Weights of a small transformer language model.
Size: width 160, MLP 640 GELU, vocabulary 2048, 8.3M parameters.
Architecture: RMSNorm after residual sums in early layers and before blocks in later ones, rotary positions, no biases in attention or MLP, embeddings untied during training, normalized queries and keys, local attention windows, shifted keys, gated attention, a norm on each head, hashed n-gram embeddings, short convolutions, capped logits.
Training: a variant of Adam for these matrices, 111M tokens, 6769 steps.
Each number is 128 + 24 x the weight over its row's rms, rounded and kept within 0 to 255. Layers, rows and columns count from 0. Numbers have three digits each. The size before them is the row's rms in percent of the matrix's.

# down: layer 7 MLP down (transposed), 640x160, rms 0.0738, rows 10-47, columns 0-79
# up: layer 7 MLP up, 640x160, rms 0.0861, rows 11-48, columns 0-79
down10 099:127111105122093129138152125141100162097150093100116130144136110150152131090111152109121113139116151131117160139125076118136118144115112085127152152152167160109115135097116119142134130150136099137149123120121172105123136135130113119143112135
up11 098:166090134131130167082116104106115166146133146109110107114098136092172142114132143137071118073107147148122072121146137147129148136122129117143135134114094120133176140152172040114134096137127108112117168156121168124145142136140116132124150148
down11 099:116116162101137094165137112167178104144119158145166111129122150142150146166127115115154089190149194160142149134154112155092145137122156092112131143112138101089080139109108151128146169113126157148155113143147125090098138095130152121083098127
up12 096:138127115102112077141113083168131140154113105132160139106150123132143141140144170131116161132116119115108127155086119142130113123149113075119108105117122112077123126123144116126143133108129144090112138134086169104119189097145149159115122117
down12 094:128153144120077086134108133117160114087096161157125122141164133159100152131097111129109083114144149145131126131140109123108120154121131116116118156137139120155135141123093122111118113141163089108121144136106148102117088147117090145143099117
up13 105:127085143117103153176169104153120104128120105132111103114121135096128097123098126093101132146144183078139142141119140146142098108096142099171106149122104116113134109118145131120105157103148161132154104125083115128142105140107092153170097104
down13 098:132132090126148120139085155120123154144106139126144095117112140159104102150124111122115123118147147202144100151087113132129112113095150139170112120149102118115078182089123130141162119144119113151161152114093111165122144141132113162129112154
up14 104:153119160109156083116179099090130109130116152115120111110155078083141177098152159115140167186103084118168139171173133103110132115110115123123109112068140113124158120139115133106154131108112151143133098125107121110135097105113146085136141129
down14 106:129123124108067128112141115119123126115118122133105127132151104099130173109093141126153131089143099130150123124142153142117113168113134107141114090148128111131124135103118139113137173140149094125123094130150136139118149120154131138160056115
up15 100:160111101099130098138136109104170163146135118103109136171148128094143117113134126191088110124083166121125129130118144120123162134106098106176144100120120109101123130128190106142157148098144161153107163145091136121165122045111114138114124142
down15 098:107132110137124108140106128137100097118157117142161104134135117149110105110142125128124101122135143124106141124110086136108141132122128081128130175112131135146134158144135165095148136120136118135139116144142148133157107170140121122142143120
up16 101:130149120109168116120131115100119140142147127157147126127134087146144145126129161159119125107158141121121125132199139080135105135100076120116132141119120125142133108163151096159134092123184135097125101169168125116119133111101137142104089132
down16 091:164112083132128157133127118140083168126124091115057126094110101115123135142111146166148135102121143103110107134096124111148125112154164128118133118124095146112106119139095090139107131091114120136119122169138141127138140142149122120097119114
up17 106:179100122122119131162129141132147114130166157096133097161100130095124097130143146173123137142107145095167094131113130151100138099149144134145141126142115126126141142170129105159093146122135122116150119121096136104130107088170155121153082125
down17 096:123142086114124112120157111096103152085136140097127117125121102136148147136132141145125116159135100108147160167115114150177121145157132120136121121145145095133131149142108154160109106123114147125141106083147146169152124110145149128106154121
up18 102:145158103082145142122135138134164150157107087137109154137125149112073154084097130111075100136105117152110130102139122151125166110130082100126136130103106129137175131134119132081128101049193116159091148127096120119109126149159122108148125128
down18 109:123154131140119119130109098119138106150100107116152128122152097088125119101131131104123172112109151139128109143123126122123109133145109093143121130087125142128119095174146149139123119140090109103144142134130156112147159129133149127138157118
up19 093:142149133117137126124108123151140147161145113121125142137096170099101148132165161155115109108115101129149132099122147162089124164152101082104118080090176120063152154146136092152165162082105129114111105132149135146103141143144171119124142133
down19 083:140093139108143110112146142171165132115145150137140112098144163112140163166118118117117114133137110121102142174079139134102127162132118103132125151097082143169166065161150122139132107091114116177154119119107145125180128158115110109122141096
up20 101:096133139131095139174120117162112149113145122124079152125168146071095133105120165078096149142145119136132085137116161105133118156119132138126079152118093128091122141152122129155155120114100135163139133119122130076123117108124191157147125109
down20 094:187114156107164154161119126120149118144131116117143131119124164106105117130129116117142111119138193144178167117091107116108158143145123106106124159124109100124092146129132117118170142124154131118124139122151127154131103133148131112147116168
up21 093:119119155120094103113111101116146163141134152139121159119130081127117147100119183147107129103159148112157114160112131112131135101130146108151166150138147183117119165117171135116086131123149088156156104095130074165093125113141146133161149152
down21 089:127136116146080130097170122147128094108101152107133121137187155118125125116139114113112105131157108151141099168117115101166143073110099118121132139132134137150081119125159148112152150134115097095154146136127141124099118160154113124127105152
up22 096:109116173133143138137142089146117124126149142147168121163151128103124128142126151136091130133095165125118116100159086128130129143090117103079154104120129125182136172161119127157115122153141133103144122145135140111132123093124120119106137119
down22 090:105153134150116144121132150121143138133153116143109105112100125118152155126105116143143112105118170129132087152156104106133140139144125131102146135088096069083089108127084159109097119140108148133101180130143169108089100132129144141108123141
up23 102:103158174117140145085128116088149128160105131123156128105136101109087132118123148140123147125111117114135114121160074119129119136079101136180115135139153163128121104163129119118077087148114157115102108183163102117153177111128120125125118158
down23 101:160097169124136180132138109139095099100122111143117127114110142121131158123105135130123141108104118151167087149129091129136107150103107083147142129164105140143092146114126143120143147157153139133108156116101130128153129147107109128097124119
up24 096:112104144140135118109164114155140177122122142135141116156096101100122121070152151139137173129118105087129160137142086127104150139095114081124109097131150153161148090141163143131133155142135134093136117123105121123143139087135117138101123153
down24 102:125143136100124102155127106120127101136113148154120121117137104135114141135123146101098176126148134142147098105133123130119128149110131152149151144089150122142107112124137115143138115127142102123122117104135147143171133179152133171127120108
up25 117:137159143194127133101121130114104131164150124121113115127132114121105139136116126069107191135128132139153099135143115139133123113112085105133112099131166175101145111138102123075116167134110187152114135139111106134160128129128160102134122166
down25 124:116129132148195174107134128116103150111126128148131126135148093133133158105105103094149121085108103090105106139168146142126116125108128158104125090121140090176128125102122148105125127193132141097098143176129135141132145107147160126096128117
up26 100:123136135117132121197150103144102155149118142113109162150074171079091146165116127148097117118143147110106123133139138139095111100083117116106097129143157121108108143133135098068122119087151129136107128154093114109113107151114132108162155163
down26 107:142113089145104091123150153104137113167119121137142132101140128115124116108145152093150119142129176109137112152123154135101138141144122139167129128124122089088127109176170130131145125153100097102142151131168111121111155132138141099123126124
up27 097:165124150171126162106115130133141099154064131137138108149107075120119120090107172120136149154112159123132141117082113133080136142145115136133146143099117147099159146154149134109099140080098137117147110149158133100124128126157122075125134095
down27 095:124144093136100137116170120125110148117125124112101078151099160122106123137054134101135164155154157127155120103159158130155143155148132165119142142148127127141165109124114125155146100113192121111116091153145146125096122118152089133081100060
up28 108:130120127156083134086096153097108168106112137148126132153119149102107104155095137128103127111142117149107081126139101128135139125096133130105099114158118116137121148140156069126117119140111126097093129116154142148082138166124159147114149120
down28 111:114101124102080150136126152121116106110105116120144108127142101155177140143056138108104130126168100169056125135138121129122145157094161136146096102156130150138116131090119084119101138124141134138120125157147099121144144104144153176116143130
up29 078:136143125143115119134148129147138149127137147068114134151115149158154080107087126106086136111125160096109087087133150110094171177110112121133124124091188143114135136133144140105148135114140122121134092174148120135094156116089135098146129155
down29 119:115133119134117117129123132138148129121114130122128130135118126135140134143109121117120127116129116137114124134127130141133135126118127145130128121149131124146132119125125121125129117133129125124117103130137135133136145136111117147138116110
up30 100:084119139124162099126120123138123165161141144153130121113170128110088155128131129082116107128122134104114162094082141158066123097120101149103087073135131174139147141137133105147174132095142140067128097127139116124106128109155139135186150168
down30 087:152080109146137114107157139150158136122124141127111132152143114099073133114105105155148103119112154096129110127160130170174122113176136110145133135128121086122120140135147121189139096122137151179111118128139112123108160099102116140078096109
up31 101:118120127156119134172185100126151136117093138148078151111138131130131128118115130168095155116095087133115162104134086151090171146125173119136141121123073154088112132133134157087117128083158109124121097134105120096135169132139124135145124143
down31 101:128157101140099123094152115130108154104135130115147138111135135108123113116109111102139123147141152168171101119148101125173131112137131097134127179088140151120060141117119103140171133164149145166115149097136130146146120145110119134155163093
up32 099:127107084144137112131155111150142186102105116133098080137111143107105150144131130117096144104123155107146131076096155120150148131118144120106109091102150142135134160114125097138075160087125156137132103094103163123135145101142120083155182130
down32 098:171144108098152142136173098087125143113089155143182123128119143127094134112088114138127155165130159179127099141117119159151146164120131143142124137113155127130161091151122161110098148104139147135134144115147115185088125149133138140121133128
up33 098:082103138130141073129140121131179126150153114116132126140115144108153148082139136122140127120133086102136082112130142112132157140121123105105175137123091131153124122127160106155130141122103090107152088162081108153065154132145151149163138098
down33 110:085139118121107103145118150113107127105090110143133133165143122159115113150154143088136095144147111122097127170138120118150113118081138119125129156114126112145129090137112126138137118124126110108148125123093156098136134139102129172135126109
up34 092:110162120124121129131127147105122141147146124068097123147129080136119175139152110137100131138138175102171179151114139110116130150121130136098125130125121188145132117146135113106101152141129149106108096105112128055132164115123132149148150121
down34 085:171138149110117147165135138138135152127152096158109094104150148112072140170146104128124115126111144160137127155099139118151162156131137114119163178104079166110091138135103113118108149081116065118132124118118129108113173142111118145139130111
up35 104:140121140168151128119107113092131131145129116121133118134112127134154144115180128166137170134106169131140158100107101106161169128161126137134112096089130139109173133113168147160077188137177130105136141121116142122120130071094120126171161136
down35 109:092136127140164183127104120144114166089132150145160140129139118061117125097172149109155159131150140140124123123131163122116118134121104151130130124103123127141087110134106152119134142138146136100088146111155130138100119176134133155121136129
up36 097:147116136158136131161074143130078122155141143085124120116073106078085109145147146094099116151111119098094127150129137149068157120089154120115120122134125075148174103124120101130137126163139075120123133140125153096128132149140154128109161133
down36 074:122143102146136113134116139134155172142158144128133152139112112153183127137146109153170138110170122151115092108109127103114141135099175135156129088111089121144140164128145118164138094146122116112178140158144121147157126133137124137120175115
up37 096:144117160162103136119144138100092149135114118109109151175125135125147142114142117156109112157138151116144167098144132142176128192154114125166104118102121153055117143143136094139115136111157121114153113149126117111113165169120134078140148155
down37 088:129142114170122134130148150121119153090158144150141129074146129093133125115195158095148165109145165131093118162148125178172121121140109176150157158111114150117141093124129115142113128138127149143166150092106099135106111115149098131133138119
up38 118:122107117154107138120138104135138136142119123128086088126185102118147105145095155103110158158150163122147166133120129118118113122125101122172143149112134147128119109159124136094107141105109151079119102112160113078115131077150136134116068129
down38 140:126102167148168142121176104122155148156140121125131093127091139105138142182145100158125112110114124160117093122123124114118106105140149136142126160111091123127134102147129128133101132106140108126144102158138113133128139143120128149103132136
up39 101:109109125118144151132165127131177118151117145151143160126124095156140119130114152094133097132110111131123144112114140122139132099123084141087075123127097146131106157177118121122134169130131119104137163114123150108110144123124092106136126160
down39 105:140092128096134159142155110117140126173118120108131126146128137110098120134115157126122128142122133126152089128142144168152127147145148117141078148130133110140167117148097132126098150142124156152140143127147136140124129113115125113107084112
up40 100:168145143115100124102125128115178149113144139169132124089085137101130151121098120125126154110126108082134129124142090096062189118132112134126163145151104146149119109144151126122106192065106131155127152107139122086105116131162153132142133173
down40 095:116119100137061167132118145153125140092145134121095110121184113117104154151144155144103092096150160106107130172113112148177117124129121117127142151144141152103152170109153144150129133121145147129163142162167128079146127161184138125170150116
up41 101:124103154111130100105105109155159139132124096151134133127116142138111156084142171124131110163099124052139169115120120090101151117101152129095134108099134156143170123135155101123121164143120133099165116114068154109147128121155118130107181142
down41 107:144123095106154082147161127108109155148150138130094084122117145113155154126110136107125142146126146152116088078166164129135105169114148154140151129125149122159101097144142126144168122110154136114143122153141144167152121112136149140147113124
up42 105:122112138132148136131159141106097119150109141123137136117132113101143136150079142144122123128118129108166168111125117104117119094087143136100101099130103147158117148137119125129102164109129149145084131153149117147149123132161085163157132124
down42 100:192145089125095159163112149151101120132133114093099140140103169148097144145146074117127132091098152154127075111096151107167108120164129102149137120145139145135129097124099163105150165133131126111176140111121125124050138142095151133125130110
up43 106:154096131154151145170120108139163125136112149137148144158110139108126090151121125129131148129123167122130131130109102130129119159071085096137147113113120171115110121126106134109139106153117182081142098138139129139094120114118140129185085188
down43 102:134105141117165163111159122154146152168134119087146195147173123137140118095114110183149111143102128107155147071123127119163146108139103114127124142138105128135141174146102139109112091137138151128119181125138127161135111169131076069112125113
up44 095:136152127153151175137121112124102143099152085146172152102123104122105122116132115117134133112157093124145160139110134123155113135166139147084085106148155131131137133201193112118093118141113091180108124161102091137074144122144178131129115125
down44 104:110141143147142119122133179141122143116129103101172117117153116096099154129151123158126133134104093157139127164122098114173125083179123103111150157105091087140116100116153086142134148143136159113142087147133101121133154149120116154139099120
up45 114:141128145171153127144103117117144152134087130181120120134100081122131104132115108131126105102159138109148120102117129122101170126139097119120109113142144121139126114159109143106138162109130132131142118157106153114177148125140084127125161124
down45 110:126109169144140147108147145115120151101109099114132172134127165147140155115089140127130091093128123128124104097106132155173137149148169130095115118124086126117179144124174176120142093130141117115141136139128125109112077139127161133148110111
up46 099:131096131111149141139149118151124091140105081115062146135108134122116119120157109162119135162153085140152107107129154108142156126138123118169143104109143122118120081164123116174116104118125107129146124149071140147145169131131120170108104099
down46 100:186133116163139134113137145162101126111125142110126108131084105128119143091150110129172116157134123133147097157144127088173119143116145089121136139111176099130149157100144108111134103118157104134162098138105172158118143112121184116110091167
up47 101:117110089128124117121111109107130135134119122157132115138125161138127127118104153095146143175112131097122169114088094137111153147122132163101112106107093115146094087138138120091098118119120074172125113152129080108098121102076145101136108131
down47 095:154132082116145115146167174143103139100122143090124121117131162131109160118109098086101115147139092120103127141115150118193157104129131125153183114117133102146140118134158114150127132134137153140127137151110122128137141133134128117089136115
up48 102:141107132174101140117126123121133160118131110154130138196152142111157096109182166113109135148099118124146138132106143123137168124135128094117143131078135140138172143136121131119111112107144151084140101103062122099173122104121166071113134131